{"n_layer": 10, "d_model": 64, "n_head": 2, "n_kv_head": 2, "head_dim": 32, "d_mlp": 256, "vocab_size": 1024, "activation": "tanh_gelu", "norm": "layernorm", "norm_place": "pre", "norm_eps": 1e-06, "positions": "learned", "qk_norm": false, "attn_scale": 0.177, "bias": "all", "tie_embeddings": true, "parallel_block": false, "init": "trunc", "init_std_qkv": 0.051, "init_std_o": 0.0114, "init_std_up": 0.051, "init_std_down": 0.0057, "optimizer": "soap_variant", "lr": 0.00727, "beta1": 0.95, "beta2": 0.95, "weight_decay": 0.089, "lr_head": 0.0135, "grad_clip": 0.5, "warmup_steps": 200, "schedule": "wsd", "decay_fraction": 1.0, "decay_shape": "linear", "final_lr_fraction": 0.05, "batch_tokens": 32768, "seq_len": 1024, "doc_mask": true, "train_tokens": 100800000, "steps": 3077, "dataset": "wikipedia_en"}
Each number is 500 + 25 x the weight over the matrix's rms, rounded and kept within 0 to 999. Layers, rows and columns count from 0. Numbers have three digits each.

# layer 6 MLP up, 256x64, rms 0.165, rows 0-213, columns 0-63
510467506485498529513493488504487485502495504512518412518505471486519504545523456509494499477513491485482489469505560520515528520532526478485523467504473507509521517502528523465527464502518484
503467460494474532504491534488466479476508473498481500530470516412512446488481527487424506511483490534524480482467512545530495511494458475471560456528487490506454534498495507492491470476533531
476499535493455547520504502479538491523497534514490497473446484531472517507518525502511490523504510489523475496487469510505506493503498478487515515491507541469489524509510460542484532485556489
468505484507484514584495486501465574547498522474474526547532469437471485517476526536479517549528468516477495484507475486506464548462512455466521475519530460486424520511502511507408493489460521
490457461496465510443506506505509539524489528536500526524454472470506480496464533509469482498543532549521498499529501505468486512512511483449491497534482497487515487481539479517504484488466509
492528492532512512492502500486497489466492485514530491517506496502474495522534480511498504505519528528505538521521506483525525531497515498510494479507464470459483521544466458486494509505528542
479510422510497495505485533485509519500510499533515488475499514460527484524520478502457486532467469499465518480490441505484480492506490488466491482505537514468517545493522519542490510513484482
503462452500474531484459498519479472523492510519509528500517463479466488518523499526513497479503447482523503502546496495535537519522419487507502508516538489471509442508555511523530508520474458
469477499481534518510516466512519494504483521516533482490503493441519492488475461549527492535487506456485506574522471520491542531465471503467534514493500493473523517521517492517479506484498493
498494503479540483512469480478488502491495489516532497462514482503488521488489496508462479463478516512480491480511527554504506442506485502471510456516474519496481528520509467522511493508492503
527518502489502538514498531510490489569560495494520498484480552457520487534447540518510575511495482476535505515512523463508575524496494558475523521512491502468494496519518527449461509500510549
512457487487510501496493483553474476547480500479510553498505455495515534465518533519551507509529468495465522485474508539479512499526505474510493530467488490507498481494528531508489518531496460
490495477486517532516455526479503510527495527478507508515486447502472456480520495533517488470489496509485489496507494499502522498520570496521525536514495553509505512484502500445459525499480482
487522517521526492459487481520481460475501494509487568494466468504477496527506459502522489490465419485494522449507459503502545472496529493508453525550510500518514485522484483495465496525516487
483451512513463520506507489508509521492484494492521525473454484494488456517487548563559466543489523477479508493487499518449495503483440507495495513522501479496477525535497527461519437493507507
471525501464512516438512497544521517472518458488479505513482473467512474508482521458512496495501522536483506470486519508539498513476506519475472478474517469504490479504479466499505511515510468
482527505524524476507526496493531468492517455537486484504496486507500503500494500545523468491469531513500498536479468519484522456463528479507531475491487517534491502507474488523528503485516487
517480509473524478488539472486531519498503530510495502514466500502507503515525499520441482443483519474488488493465536510496526496506516500488510505496483485537484514513497548473536502499521510
466526493486497514519448479518463500478506497544543516542514448510515522462498454539510504493524500495499522534506492511490542463513519502518439497488496502533525489490498469502491465479485497
501522518489483507494483524454517505463534460463517486530494484496509513507484477495516536469526507474449476502512523524530477537514542480491535462505498545519527494495511503471475495531493516
452510479488547509478464551484502488528526493446498494476495497466493514488480461481501503531524497534489526525535489510463514505490508511527535504480474534474570486508528515504498537489477530
506529473511506508529507511475554520546528495484486504490522470513505516454487527538515493459482537521483526527482519490476486453541516531515476502489467509470489497458506522505511493472496492
511539509550519539496485507552516489510506535531518500519518461477533506485506495498497486495516512468488545479501485489491548481495509497485502508497484481526499485481499492479498517493532496
472515495487539485490512494520489479552501513509515515492520519499504471514525485471519507465524512494529471502549513508529489536490494516503505544494477518495500540492511513487488463492506462
529505502492522463527491471482516514501517474496479529468474485510536505517516514510512511477543526525477489487495524509511516492509485492494470513510489483473483515509501468518495495475495519
464491541520518507475452548497498561482500455484472533488499479474495546525497488548481514532476443476494479506495478499531506473475501485526491488495496549456497500518489502531535471500478522
511517539484515504492512468518504540455497492481515498523498444488518491508544528507512467481473533519508484494508500521525509512511486483514480469436484485506444533526495492495449468549506513
505491472522516486494485489483524481493524507490461547518523523461514433525471519539448535533516461510483503451512504508569500473498523468510486528504517490510451533486509543517487490491485477
495514455477555491507508501533479505477465494507492530488491485495521537480486475474502521495509471458508520511502512545507492537520468449528481526436491476512475512484477502512483527538485529
502476495511519548483485471502523513496476513493487474569506503534484477489464522496485489481491520501509475501469472492459529475564503438472523477470472476528518495493518510522533461485497490
457508506472498514530529475517513520541541485507493476475494489484483500489504515491509498532495468502481501513475479524464559502521513481481466471503502521519515495503485517425544539506576513
502510490447474495501460502487537504516470486540469468511517498523512518476452503543498460483496472471455454504472497466525492505507499512511495464533460517502488502522531524515493508502498505
473493513486501521482525494481491495505494517488512503511475496501479515489504474506539475542494477515501553458516518512504432550505450474489519517521477529487492532511541481521478493501514467
432479505455527454499533513526535469488485520522479470514482500506489490497510484509485522493509493489517504506527514496503540508474522512491524490500515506501493490482486492490509505506488497
470478520499536468485504471481509451527482513526508508467471465499463496494503443505526518437506499484438467551539478485514510522506512471516492461527493487478474492507525541453498549537475500
518483490504490455492486507500535524462525515522483504480474491477521515494503500533499554510494502468510514522539495533518497497517478472458487521560454495455506515478517498513525472488508496
479515548487498480492487487505500501531484480489524445499503534489485480508491522551527565528514503527510508506458502492482535548520486462487472513484493474441499499546576483514540482505478503
516507487520491516482483462501510539499490490537510547490512498472498520527499486511534534479560463542499481473481521477489476492538497468563498478526517497482467459487463486534513511480537486
492490529478460530472503503534521503489506475487473527519488475487531517503500498488528452513555513497515495477521520543532562523487508471489482533498506531533516491493494539526517500541516474
499498505544498471504471502524503518485529517487493509524453507488484478475488501497499517481501447502457507532554475511472519462464487530463520518540522504503519489493517481510443535591518531
509486506539503464512497507516545508533486522497501513512493512492454529505520475500512534493510490456474513506525470472498471490493497542538487494469465501547459503511500556507484523475541520
483453490546530517523482500533542534540494514480500491546481486490530490468475479476491528556482492513516468489525497503483495518518485520533470482502483495542523485495486449497484526470481488
506502471477464485489501494478514549455546490490487506514511491500493513551476572520505504471499523455516514552515457445513499498495467496516567504465475505541486553494475497505467479476503517
508504487479472491561447469507484505490470542507457508527487496484512530524516500519515508482480453517493524528489459526503515479470456497492473483499508492533516548522482482455473476490520503
464477510499469512529489524469473462498555458511534481507509474531488491503492512502539506536499488521488504485490493489500488463494460507493459442520463509492525492493492475467506537494497514
496494528525476516488493485506514537466489494512453493512448468484517489533471499508515494516522508540476500550507485456526488513469493475472470521504507508473499478518477441511547522557520502
509496494497501512497528544525488516491460507457446524500484456464477464521505533490523517547465489482460465498490469504462510488524531421514569500500489488491508523492447544512509542507499502
461489493472521518480501460477507457521501522508464519490491484507482516488501503511466516484476503516504552522512543479516504466485490489493474528474522503481521489500470523487489469573490513
494501478533431507503516482482502496494509517503517506528517519496515509453469496516516464480495516498510526473480563488491511480474461486515505512485486468449499504538496466470469509485498462
524505520480519502528507564517485510560484489507467493506491482483510495504496519512511484487516513491537498482513481500480520498500471521501524510503513506486499498501486529496526502442509491
470532485479496473488508527528465503495494484485510477499547479540495526502498462500472511470493470483527526452536546499503501439487519476544521511494480520523509511483508487499471493480509473
466511502516522498471531508508463479491479474483505470490502475505494454477486489555472529562539505489528498514504510496465523479521440515466465517485522498476474532501561528508429507449516505
502515520521520472492508501522519475481495526471528508509488525472497471516486509505486500509467507527543537472483501496512527462442491498515493500481463482480488539485484490490427464502500541
489474526510510526505474465489520528477543535559482500492504533489507475480482488525472508508533513507490520452468491543498512469489509498528492514469490524510538491536458463463489482504509513
478491544510496505513502498500520476471489514573458505513478471462476491520482509499514513498461520497501514519513484474523507490504531480535503533498499522521524521506517506494526496501511488
488488558520513526514484481535516530500503504541452482509479523514509512522541484466501555481485485482420509499509539509481474483527484462536491519534529464536509487531543459471524502529499512
450505470497502483503497519461512470496554510499521514498481495491485523479471479507506431481477488479468487505559482533518463503475468491501491526478554504506524510556492503481482501485499548
492516496482509483496476500494506498482474526529499566536473499501483512505485524526483482459520520482549522472480501509464528469502540490513499516469512503523519452490487463526498519492506513
468497491524477493538530485515488459553506514526512519486500492496488531494530476560452508491488453497511439448483497575553540495495465514469484506502461488452536539508478501449537497498479530
485481533518477486455520495506520501464502484513511498518525460502473513499522533520465505498454532511511476463498499516486515510478478466513480517514485506476535509466518514481488463509505508
484461501490429486500517502498510521481552504500512481497514460470507508476495495465513501515492484521481488494564525482524490473503479507516525496493494492494477532520458527513511483511498490
512473462524484459507479487517545504527511519507471480519491500515460499459499538488476509514490489587487509513515506539459492490491504496493531485518506517534513535549472482515521465534491486
475552477497487550526453508492472499494519512527452539529525493506546505540478540503451486518492522497520459532540527516500491519493500513490486511491455523483462467482501516510476479520507492
459523509510495550470483478480459523545504517551509528519499501481455514495547484497468519481491509516493506473462488523465514494515479483499476503503501513472506445535506496482511470491509491
469444527482471532469496506495502509541452506498479451460514470483505492527507478510497540521528484506476529487466477512477493493482496517488496515523520511484443514486513482451497506523482497
483561543499511526463527487513503499476494494493537503489520504502497478477484507531477500485484438508493511521540554480485538459495521526494525510493474508545511497531487472505487486533512471
525514468503510501501512569509507568486539467515465519486493512526520524521500470493477491480490507512509440516541544507496524510494502481505568527528524523486493496486475497500464506533517498
510507497517493516511498463529534469415525482503489547525463488495509490499488479513499496439504496457483469462478481496501469538495554493500459479458507519536504494481533510485514526443559493
536475512465502467496504500522517466521523500476508522525470514474461513473501517478445524516490517479517489499469528529508512474528447511524505491480519463487494517498442516474539543486491483
481484490456470473528477466476465520487538515516465520524462484513497493513521486509448529509501485473487501507475519497499499506512507453540471490480499472507486460448470536555501496469492528
522482491511505492479511508520496509491537505520516492481470462526500555463448491514450512514483531483537470494507489505511545466544482458530527543475490512516445507481524465431505513514472475
510534509493466509507479505512487516500521502523529478530526504488473488508480490474522504513485523472505469493514520497478499501504497526512515537492495502494496525526502536513508520505521500
500530502500497544491494470496526487462528508515534464520494492466499476456492485535486526523533511463509484489495497517493521455489504447495488524489531546475550503476487499512506497492502482
488526515502454503521499465489476490523558493518527527479538511475500521462439499472496527504515539508485514469548503503532483498548472470539552526493499501525485455513508479481473478458522503
510505510486497490516502491475518492470539459517508505499551510497499475482519537549475499523463468517482492518495518482504534502497475463487475485461544537492518520512485504531503483489523472
505474478516521489501493490529513546527485529503501514514509483469498497509498449492482475482475495508485461495480534480513496491478491449490519466497533467474515516494531502519479554503499457
503492519500525533492502524486500477510505521508534506519465479501511476519529499526509522516509509483513535478538472530530520533517508525486481507497533553500459495516493501494498476497499532
482473523532502543520539445487512545492498452485496498508522484485485519480463519504501506490495479476502493444498486522503485446551537498517460464479500492497505494514503515493556487501480505
511520521477489555456515504489533515474466457465478541517514492497518524530472486530501527531498510497511540522526496484530566481536527487477507514468482505496474425441532504480525447485515456
479508464544521547530473519511572532495509496496503522513526512484507498523551474534514469487518483536501500516536460526506484505451543485505471493444492478480508532503479546468480506468552483
502504491512475478531517505491528498502514514507460476466515509497509476514508523488494552503465530466508498476538486491490521491467504530505515548515490516495481480514449484505504524500490525
473540541467503490530553458509510507471516520493455478488491473517463514454486530518487489517547459458470505539514454509488480491514503468501504476484481483491476551508485519504479466486527534
503495508528476493518512488505523485515490488484460536498547476511480485470473503520527495505510484523462484509475566479508489499494532504479479489487467498508451516527514524512504524510491539
483498509498478486468484493548533469487533443479511537485470506534506479509505454496459496482492476495503508526467524531532509497498471519522495537487543538503523504465475486530475475525511463
528496512513513461438526517535498486495523501535488558523508510486501435525495518540451488478499493487475524508527492464549527458546521512454513490528446498554504579489470522502510542473523477
487546529495497486490507504461526476515499532496497476498496483498476529478448499504504523459498496517540503469466471493432503464530483503508516549554465493493494468487512482480447517510490507
512499475497515492505487511509537531485518478452469487541514470498548486462500451539507512512503485485535505445508498511490516441477513520502544464511495491489446461485499505500488504475496540
509482503478541521481482473515523499475474494473430486502499541470555525501475508516453541485509525469487511494478558521478522459487530494439477520486474540531509534512489516509484477502529491
493507504572499519503418545527508518518524512501490511509454530493492526477451502542510519517506506493493476450512505499471513467534492527466482543480507509516566486484473509463512485515489480
488490559477491468482527551500491528551445474501487480481540443479469513447486518482509531483505492510499484503502506535494536489578484526493532480501478500455500514528501506496537495490474539
516519533481490474534464492496479493485462498490506524517526472515535499504454452498498500554511483504472517480458452494472524446507475455529542511502549506478452482497485504511484480506526504
479554519482510486493500519479494460511502477485498514538520479508527529486498534521522554513514500519459486499524516463528503514495499517531546519519518508497541497530472514534538473477505500
519509511496464483460514497548521539491505446474475560475493516544509525500476527522461526531513505507466514528519499486483471457505477492511481507488546495501529472493542516456516489481537480
474527508520499497508508485467556489526521485496486511499473476476530483477503522545487476485485468475488463499504501489481539492500548469495474465524488500484514466514506508515559490490481477
464510489501515499484451537506471523471526533500524504549489436490545526504520490522562517513508474549462533476513450491452527486474505490525465534474513509549506498530470500479510481482469501
495521431510558486480478497554508460514510483470478544551519522502467508525483474529486513546537520520519521514489487509534495540541499446502545487465443505514464438456548493457458504490510495
504488505500491507517521516503536479516531479494503503524543488484499437472506485520528533514522491516467522521506487571495494487496530465494495477492486476495513478519467529520514485483433472
438490536434539475517451513431495490495496468485526509521464474530495494550508489508453532509485451436559464520492534537466504471448512488512465502467507487507503479509495522498515537496585500
472537476483464510512487531494520549473560511528510469518499509470490435528515512535498469494508499503489518519477504507515511530513466454485520513517533521492514454478490478486469506503488458
506482476469464504484470473507515446473505489476521524508513438522477529529508563512527463512504467466508537486572507480548524491533531480468503506481496483496482534549495485514519474540501482
511493511507503483474475499468524477517512491492504480545523507560485500503482503488482495519536472532488484504510536531501537473523508487509494521502489496489514486527543495518516491524516498
493497507499515556466497474533519476480515502533510533520498514487509443495512480517501497482513493471474547544531517512495470498499509502554452508467497509515523552452513508492510523468493509
500521523510493501527467486512511503528497483471486486552499492498501485450486472470500530425473522490440464497503539515536480541530477496493474471542439498529547541468479455477470515465458521
493507506471462501452475466509507468471497495532525540515498531489514533488444497526540496476510469519459472475525505480507497489516477499467470578471492497492541510485484491517513455504500465
476536501525460506496533486486515483518498508543531508544508512498459461539522476496502511530466537533454524540515464534512523445505524504473512522504517509509491538516518479495489508498491533
524529536532518515503472463467467500523539461457484480565467453519494487484455498500521535498527527500518559506478489530439483518506497467524478484489509482510496470484488504552498495492526496
526500485487539491512511475520543505499494486479490525472467460458476469501525506487502537478455518473490498545515484500510484563491505484507495517470509511506483519466476518516522508511494464
512502479490467524481546522457541525502453462506515486496532520488479502505499509525513476510500448510489533459477517501509504489514487507535487525486486497538507495479523488533465505502577509
510496507511546519500503502497546517532545515503478538515473528526479520514430515492490550471488487466498506479444494481519480514451478467546486523544522500474499485538507508510488472458502472
503499507440497506506540501514479508471518487495519487489501483501485490481460506485489535525479483489474485491522525476540557489521466501514518516495499498468499511481457549499476504524513529
495483476482523477505511522513523531510504512549466470489491457512482452494574462512484486524475467499507476489538487506445526495503518525487502508507480488471512518474472502479484500523459514
446497520494470519503497502525503525526517493497481519478523497503488468497486495502507456481497534523465456513513527554475489504484523501476486492514518512480522532512482520487463523468484530
482493530501501511496517472503506500518508489507519469474477450526474550512516494500482493465454475518465503520518485487504539532520536543501482515491490493534504481497463478483468530518491441
487504485501470470495508491512492501523497512465534528524523514535516525499495508525526479470513528508498487515531501508468504484498450511494506483497442541463524501526553547495446498526471552
454503507539543493519509459536508491492489475489499478529489485524490491486501534487520492457535519534510517475501461483489532501551518481478536489488434458537517515570481450511507555504538513
547476497496496524497503499510472488499514472500501471522515501509470456456518511501476519481519481543496498467502515513487477487511522472510506528483500520494470521513466519477507458479487519
491489502529543445485477513541528554480484473524520557508532504531453518514529472568501509535553473500464513499489504506495529470503530468516541495521470507509493518489481522506522500484528492
489477498480527510505545485515523535483509539475478522507508470506491519530479488504471542508495505484498517536498570519494494557500530481464531485495486520501530508507539510480507454502476472
495493521527499476503507506499504506516540459516484492477506484549482510532486466511573506464506528486490490489512510464467508492501482470496526514530491476486518510485499495475488507464486488
480511506495480485481480477549451505520515530523510487525495493526486507483480501517476510472500497504478473476503504500506503461481540483488520491489484497465494494508510498533491508469494537
499526491476474503498507538445500496523482474519465502479531488505459499456502522504504514527498510502477529498517495559476468507532472485492508510513497471462530492518484510533477454534496554
485491495526508535533502494531500511470505478490445523537451497531514496469473513477535502482496545541489477479491507492436495492542475492505475510478474482527541509468479531503481481460539527
482478461555491560485479509495526508519494495509544507517516461505450480455516499531451509481503492524553474503517485522494546491511494501492485506499564520446468501458525489511491537511452427
476518464486509568505458509499503513536488539573539487492479491504503468493508531488460495540451487546485526505539461510477512510473459542482506489561505519503483541491492483463483456519500522
478507508509510509519479482509508468490504473510485485549488499470487476497492489509479497513549502510504480476479518514483494513466522521503452499515492546462460495552485519542478495508485512
510498510492496499450497510532544513469515535495457476495508471509468472486485481513526511449517482517463508543493488474558484505526495530482512512509494486456468523507477489468497501494516512
445497496496494490538499515511518511505505498500543506506510472512486520510538486509492441495454490470488525472451523458463533474530473501523540521536503455508504487493513431475465512466490498
497477506487511515483478512556472516517477518505506496516492497505489529519513497557502526498477504503475508514561493521541489512518517474496462477532523517529507482496513484529470542528517522
514481512507465526490525429512540536501476550484460510511550494494553504469518508543488539485465563504482492480501490513531502473492470483480496509502423516509547570502516570499480517537483488
510514477494528494472506480502534422502511498488507490516474489517519471503518483513493526493508480510471445459496504487473466501508490518480498517492524439475466510480509505513502499484489521
524544523507476490494456505514512504470497479493490508514450508524515527546462524480509510544525549533444558552509507468453542498505499529527522508560481504514496523537504494456480486524546542
509532472501482446500486527544481535474485520509531530494509481543510436511542492512450537515503449506470547569559492475465507506544479491496505501459507479524444467498505442466516510519466493
504471531490489495528472447480528500510495461483494561541523504519473463495495548490504511527490536451536560513508453499512499478530454506488504514519481491514515524498525490496500550495522481
480491498493528520514484449508526541497502491450510452474526512517531487512505489508486557503495502490483468549515487488545523497494488490511520500515522524476473504503510512470479550548530502
476510492506503494500503523464518513507499469513500543469473487516468497494469529503494473449550495535511521489516511496519526514517513486496519499470522501502507521487521498524496499522498526
521536481489472505473456493485458539538460486484472542504520476496496477564511522512501506496462505543534509508476450506508504467503502482538531501492500495508470469522501470469475472511459484
459518474452499514509529558526475509484506451474451508534482529502526453531477535524481538516503489502504480491502517485523462528479527535455522527438535505491514510527556535465457476488494490
538482536465534462479534450514502482513496502511481525532465506533532510473528532484505491481518507496499484487521492530514511482489493490483484484478507520521475485514483481475509488504523470
489500503515510490491488485544525488472512431471500507524460506493539490515471481484462475503477528486450511510460458461508520511452516486526533558500475553517501534477484473461445479491506530
492522466543536499518474500490456506538473522504448503512432511489506541512480440512485533491478479467520493481472448510486498487501485491504465528477525511469506475545482467454545551502478530
493517502487470506484512506479509540482540473558465499492481467525504540489494521470505475489517487492494464462468540499496564502466497491531513494481474487498507505535506483511487521527509506
513528469510482499502482496512495522512561494542464515494515512476515502516499518508494531487463482495454479504522454489493525531474510506477500499488453483507502452465482512510530476471485486
479530499491461530474552467494513506497471507495493488485496501497510491490489478490472514492504481538529539508492478493469533462490442519502504506483482530503519486467462516502497484541476533
497474548496505500463493526520521501472528519491501508545492471468509482512447486493465481523508493487520484509509497526456484492537496503531492530530503467487496517494512537510449470484479508
533534491494456481466451511523485504506468453537541521464507507476516521545512481534491549518521462483458533435516477561475524519475524538504464507494496522527506502497465483489559484503486508
491471488516497507502442516504526510513467487477521524513542530510499485496457443498479507524480512502495490496500540497495515492508471479480533532518445514500515523473507485507456533483525520
468512478487518463522461517491489513495569494450469465512489468496515495502447494493529522564489506509485492513483486518468473535542451472450429504481515574461490536482503502470541522435517499
492539482491478468512534485536514518497559496421540508516503504498541496486476519508490499528497509469497513490532509538481529520533556512475514479440462517527500503500481542518465514460555502
503521502523470503485487490473476461511534504562537523520475513466461453490467537510495506533471503494484464481521482505547509509507456483499477502473522527488497557517515512510518473463523520
478492504487528517468489519517511517458486449487454532493471497476539543518472497505485511533509463505535470463515473465472507507525529509509500468475514470484488465530504506476493511506515501
566441453579471524488479520514517432512505525494486518504474484501512464517480520544506522481465515541499497499596490528473481485476515546506476513506485461546516519506465492465504534481501529
503512468488477534493493485497515522543513487497453469519467494526502475516494465459492531509521520516495502496517463467525489552489505453506504513526500509496480463498493539529502493514490507
453516482529498468465534520524469482471538465470479532553492487494491495487486483500521513495503502511505543564469460539470474490522488513525512511450479494475476510503528575505473499518495510
508537501509518526528508474489504509492485522520510513511474512473514520527497506526471537513504494512511487532474497513455538493457497554503526554514471477510470530478560462534456497453483493
479521505517530477551567516487511517489484517512513464469474513451500511532502457535493494499543474489488473542484542529469473535508461472522489522487495502492484491500537509550523517511468504
481492536497479526522478464474521508467464499486523521485484524513493477489466523527482554529497527468502519495470424501466490464542519492468515544475498502478500505523464476483528510465485517
496464491529480531489547484509473465471496486448498541537527494486494494513487489502509521506537492513519512480519511521513523496538517468482478516459491463516504494488480525519504522524496502
488538468481507458477506477475487484504492547481505515466500459486511528510481471485536512484489510505480495489532491467496522509512484475519487538474489535493498481460501473476479525496510511
492463513519462489497496524493485518507480492485478528488504493493476543495483550508483523488460581499483465463527495513504490483534493500496519513503461472519542497519538516438528465488496498
494531497527478488491515478498519525520461476480484504491498470473467511449481492505543481485465547523512489542541524489438519446542478481521500515561514493463559516518492489445498482513513516
483544503463479514510458461461510503509495502512479507511463481495507471501470519499523524497498469468493497464482500439496525505452534456470508510497502483503494450504509446462502483504493488
506529543538497477476514552534508469524508507505505501447461502481536472489486488541492523526483482507449506528528470558492516500522522476518466548499499483505501519494511509478462468497490536
503499494547452519477505523531454467475470500502465501499488508475525452543519497460493546546475468532469496498501504551487496497486491511545449461473507515455478492487479497511508501515527491
511578495550518490485443500488481488516498484473485493526504510516559510515451472476503499483509503478512492488514454543478552441483445491492492505497529553445479470471500520531473487518555533
476506510512489466484506479513443493484514490508520489506447450482481535483493491528561536464504498482458496510496527512510512531532455475499484517466505540554471487503513492494540487520507477
479478484474463459517459507483482503499487505485541525489476506523526475476498437535527504507498511552508495493525508487509510488513494529493532504491501532476468432541496483504470507493505506
480518451521445511520522495563507489524464484505483507486515520491517479504540523504471511565510494513496470506544504519496511508525567474530511505436493486508523513535519484481508500510478451
456496490545515521470514482475497539484484509500506478510519458503498471482502496537515552493483504449492483513523489503482459467481512517496483549514515482483521465550534475529485478473515484
475494485500493468545468489521508512505523470525523470516462469500511480480525451519480504501521484490467459481465476555507514505476526475558521543509477492492501490470510490479522528494468513
543470483488488499468499492466511481521474500472482508556459516470509501485494538531492485528499510528519521493488420479493466464529485488478521486465466494465464479573497512499507469476530521
541504520497517485520432502490516504465490518483507515529465459494464483477532524512456546496486481475526501531481510525489484500472512487483517514500477474484458507488441471498521534518530470
447487521497509496505494534532447481507465482481493490495473496483502498515508497473465505534530487491526515467521521561463519485535474479486500491479482481499546527498511537469494475526532501
476503485441505514526494508521511545505452433467536508495504497540517497546459501493462565517518466504490527527477505462448508505499530485486516507550491476536483460476479515486529446448548507
496498501521481497478508466528495543478498491490545505546506497501480457456479482515471515481513478497479489537475462511446486508525498512466520480477496478517507517454470505518475540499477497
507512482446507478497512459502516490478490503476533528511510483481516509485482525483478559484496514488461519484487461520522491531524541473481543511479512499528530490500497500477506544514502515
462462469480516487521490448478497523463520511519487467543504497478494484546443501503506489497494527480481546535494474473541541546480479469541490524434537482540525489497473481522513520468530484
515507477447509477497497523507540520491519531513497505522487494447515517509497540486489503486519490530521513461506485499519481474490509504505519500461525498523480481513490505497466524512512476
480511493449438522465500509447517523473497439519520473496539461484528523507479483505536523504506512458481537509494524535458477492486509539489464506515499460478501516490483494476481498483562471
503502501477500487489526484513513526509508495496517481527497466461515480478494493505475485500531487526479496510493514510535520480517516506523493519500512526504532514510534549527545532505509481
500529513488477492547472454494515440551480474511528487479531533512493531547544512501468526456461479466464491486528517497467509477550513486537495475513479486478531462547487461512555511464504505
514538525494562503471476444503521488504502484488495503490491500471529456526468482508490504523492511516494500474455479551532484505511475485487491509485529491463475541505530491462515461478561506
468444516480466489545485501512531526533473478500493491486486516486465488495478488486531494488515466460518542470491486491458511484453488487501502497531500492479476463496518458444472517499513513
471459477495482523471470493507476497544468498482501525484456468467508520502549539478537511508483495530482491448507530512492477505519495454465478543475392491491466535500493499523490505525499500
498515511495485520471529474490537503534447471481501497519515512533501534544433501502480530466551479474480524511499478486470465474491542489523505512547456469526497517466508502479506534492464512
514527506505475520520491537501535492503523471532483504493547505526499490505489433510514529483522500504469518472500524489519481443505477491492512484533499502502477477531471500485475527505464515
460485533495547464456500542475483540491507468531468521510481484520455472496500547485493544465481512547504481548498485526484556488489476467521507494472553505470519521502464485508504523514465468
470522480423521479522518506515483512537504491463449470503527470459522523508541446441494485490490459504493521546529510517476496497482470480488536509522501477465553514497452453484473527506494529
527529510497470485467535529497518496517473499466546535455528458450480485486471456503468570448483518487523528517483526488519482507470493486479583530539488518459464503500509505490505488526490555
486562494561488513499504517508487468484461536514502498488519464459530476501509504527474523485519520524507438477539520525493529505508484513539472518531487467494512481486499541504474516528512464
505539511482507552550541551531504518497492521543475509511529470499487526485518496513512483516498478467493491525510476531455496493521481514501515505492516511504467495501483517522486523494475507
496539513536503540477531472485499520455544454495483547516527472459491488458526482510520521536464511474468489491451494518482516494507477507529541508471517525475518503488526509492509507482457508
490509532503466510501507499529472446520536479511521522484494493519444533498501503530446493476516485483528548529496492519492522493472507514484496504499504475521484513528471528510503474503531523
519511478507436493545514477527496479534502470510517526547469502491500525469523526541501499479470501469469467456495507528502497506459484523471491493485474482532517491518467497461513459515510509
492534460506495494509511473508488506485530492495523507524541526500570482510503485566520489501497477525481530495493490532520488496524485485480482497489480483485470467482505457480481510489478497
491498500520523537511479525483471452547572457471481492485471446519492503449501511535504536503518475479480510495516526500462504455538483495507495473511483489496510531545503561492518492481465526
482499523497442512510472504520505459519494497485495485543503453473509538469509518510481493509493493521485516472482489508480506488501514475510519501466524480509526547514481493500506463463466468
477527506489530508507469475509518540466541424516497501561474501479582476486473473476511490504519485527470506523550495484510478502495495446503509472492493433522497511475486527537534523514520501
519498470471521508476493495452530511485486516538482518554505505518507501530486519522482504484532514502481544540499518512517486457478534484451501493483541491471471488515493517502563492517580480
511547483502493495495488500500491464460508488459515455522541463529502476490462515523495496492453507454517499515540525503492475530549449503524485510463484496501488514476477509496442533525471469
487459501497530527488437513492525521539518497531507533501487467548465501460473508490540464521508468496474503534530488521478466473515519426552521505514473514486453486495522488491545472504537512
488509491518502516468476552508477504535485450546474499509482530486497497526482522499487554493560456528502512520542544527520536527489513519540482531536500492523512487505502492519466529553471488
506503471499548506493532502498491510504498445528532490585499487527469515466463507511491458478490457479461490484538510500449455478484482497506466494561502426538490463498514507489547483486478509
542466448468481496527470447544514556475550506522481504476477467496454478511472502501518501519525504468507500533519442486510530513483543470513550489514516496464510511514508483502470419513482505
492539528480543545491490485499496488483527508493487540504480467488504475501495461515463495515474504529536548495493497487474484478513508486455449521442481506517497497487528547521515453490514521
469483490502451488510490455517556523490472486496511505453526504491487472485477433492504514486479497490520527495474545532478476477552435481503452505523490473511510542462486485488518505527485488
495495473529510494525525511511526499535462459502471520521513506501439480478524542507478499472476471543478454553547522489517460494488514505465528494455483475506499492497499511487540499524498497
492479489475508502470506499513530452467473507541502496564501518476511488523463486527474470501507492519461496517471522521531481539467469528479491484485534478518507487490524506506503509475549488
479482488545484513535491523503523482476472485495448490501479493503523501496509445511490491521494468488464484508512490523466516475473503468525514495526508528516507493463482517501506491523524486
516489536512475488513448491511486504490501488521506513544492493500482454498508507510536482519493508475505485507486487514505524480537472500483489489473500485487515553535486439470495482491489479
498491490542522476517535499484501510481499467479468522505449481512475483564517508537541535505449484486500515512492488478475530521445525489544465539489481498473517480505519490481465471487518508
507471486477484496524459495532537469525478493490466482513499518519504534495476498475478544470459537525475491493453590528490488554474482489524495517522467522535486495478530499482475509519527502
491460435529514522476516502523453485487517489507489499528488472493482505508514454494456491510438520536511542524466534500494510500551502477504500516439466483529494537506492496484554529506490512
471526526490531515477473523445512501482484498513490528480498485457504520539502495474485482528528479514473538460530509548484510436451499456493504473537470540470505493493477470476513498564486471
550501478552552489498449467520495495483430476489470509515481469494471506511453507498491527478485507480491526533501486449476483516544481493469478468511449439529471524486539483531524494520515489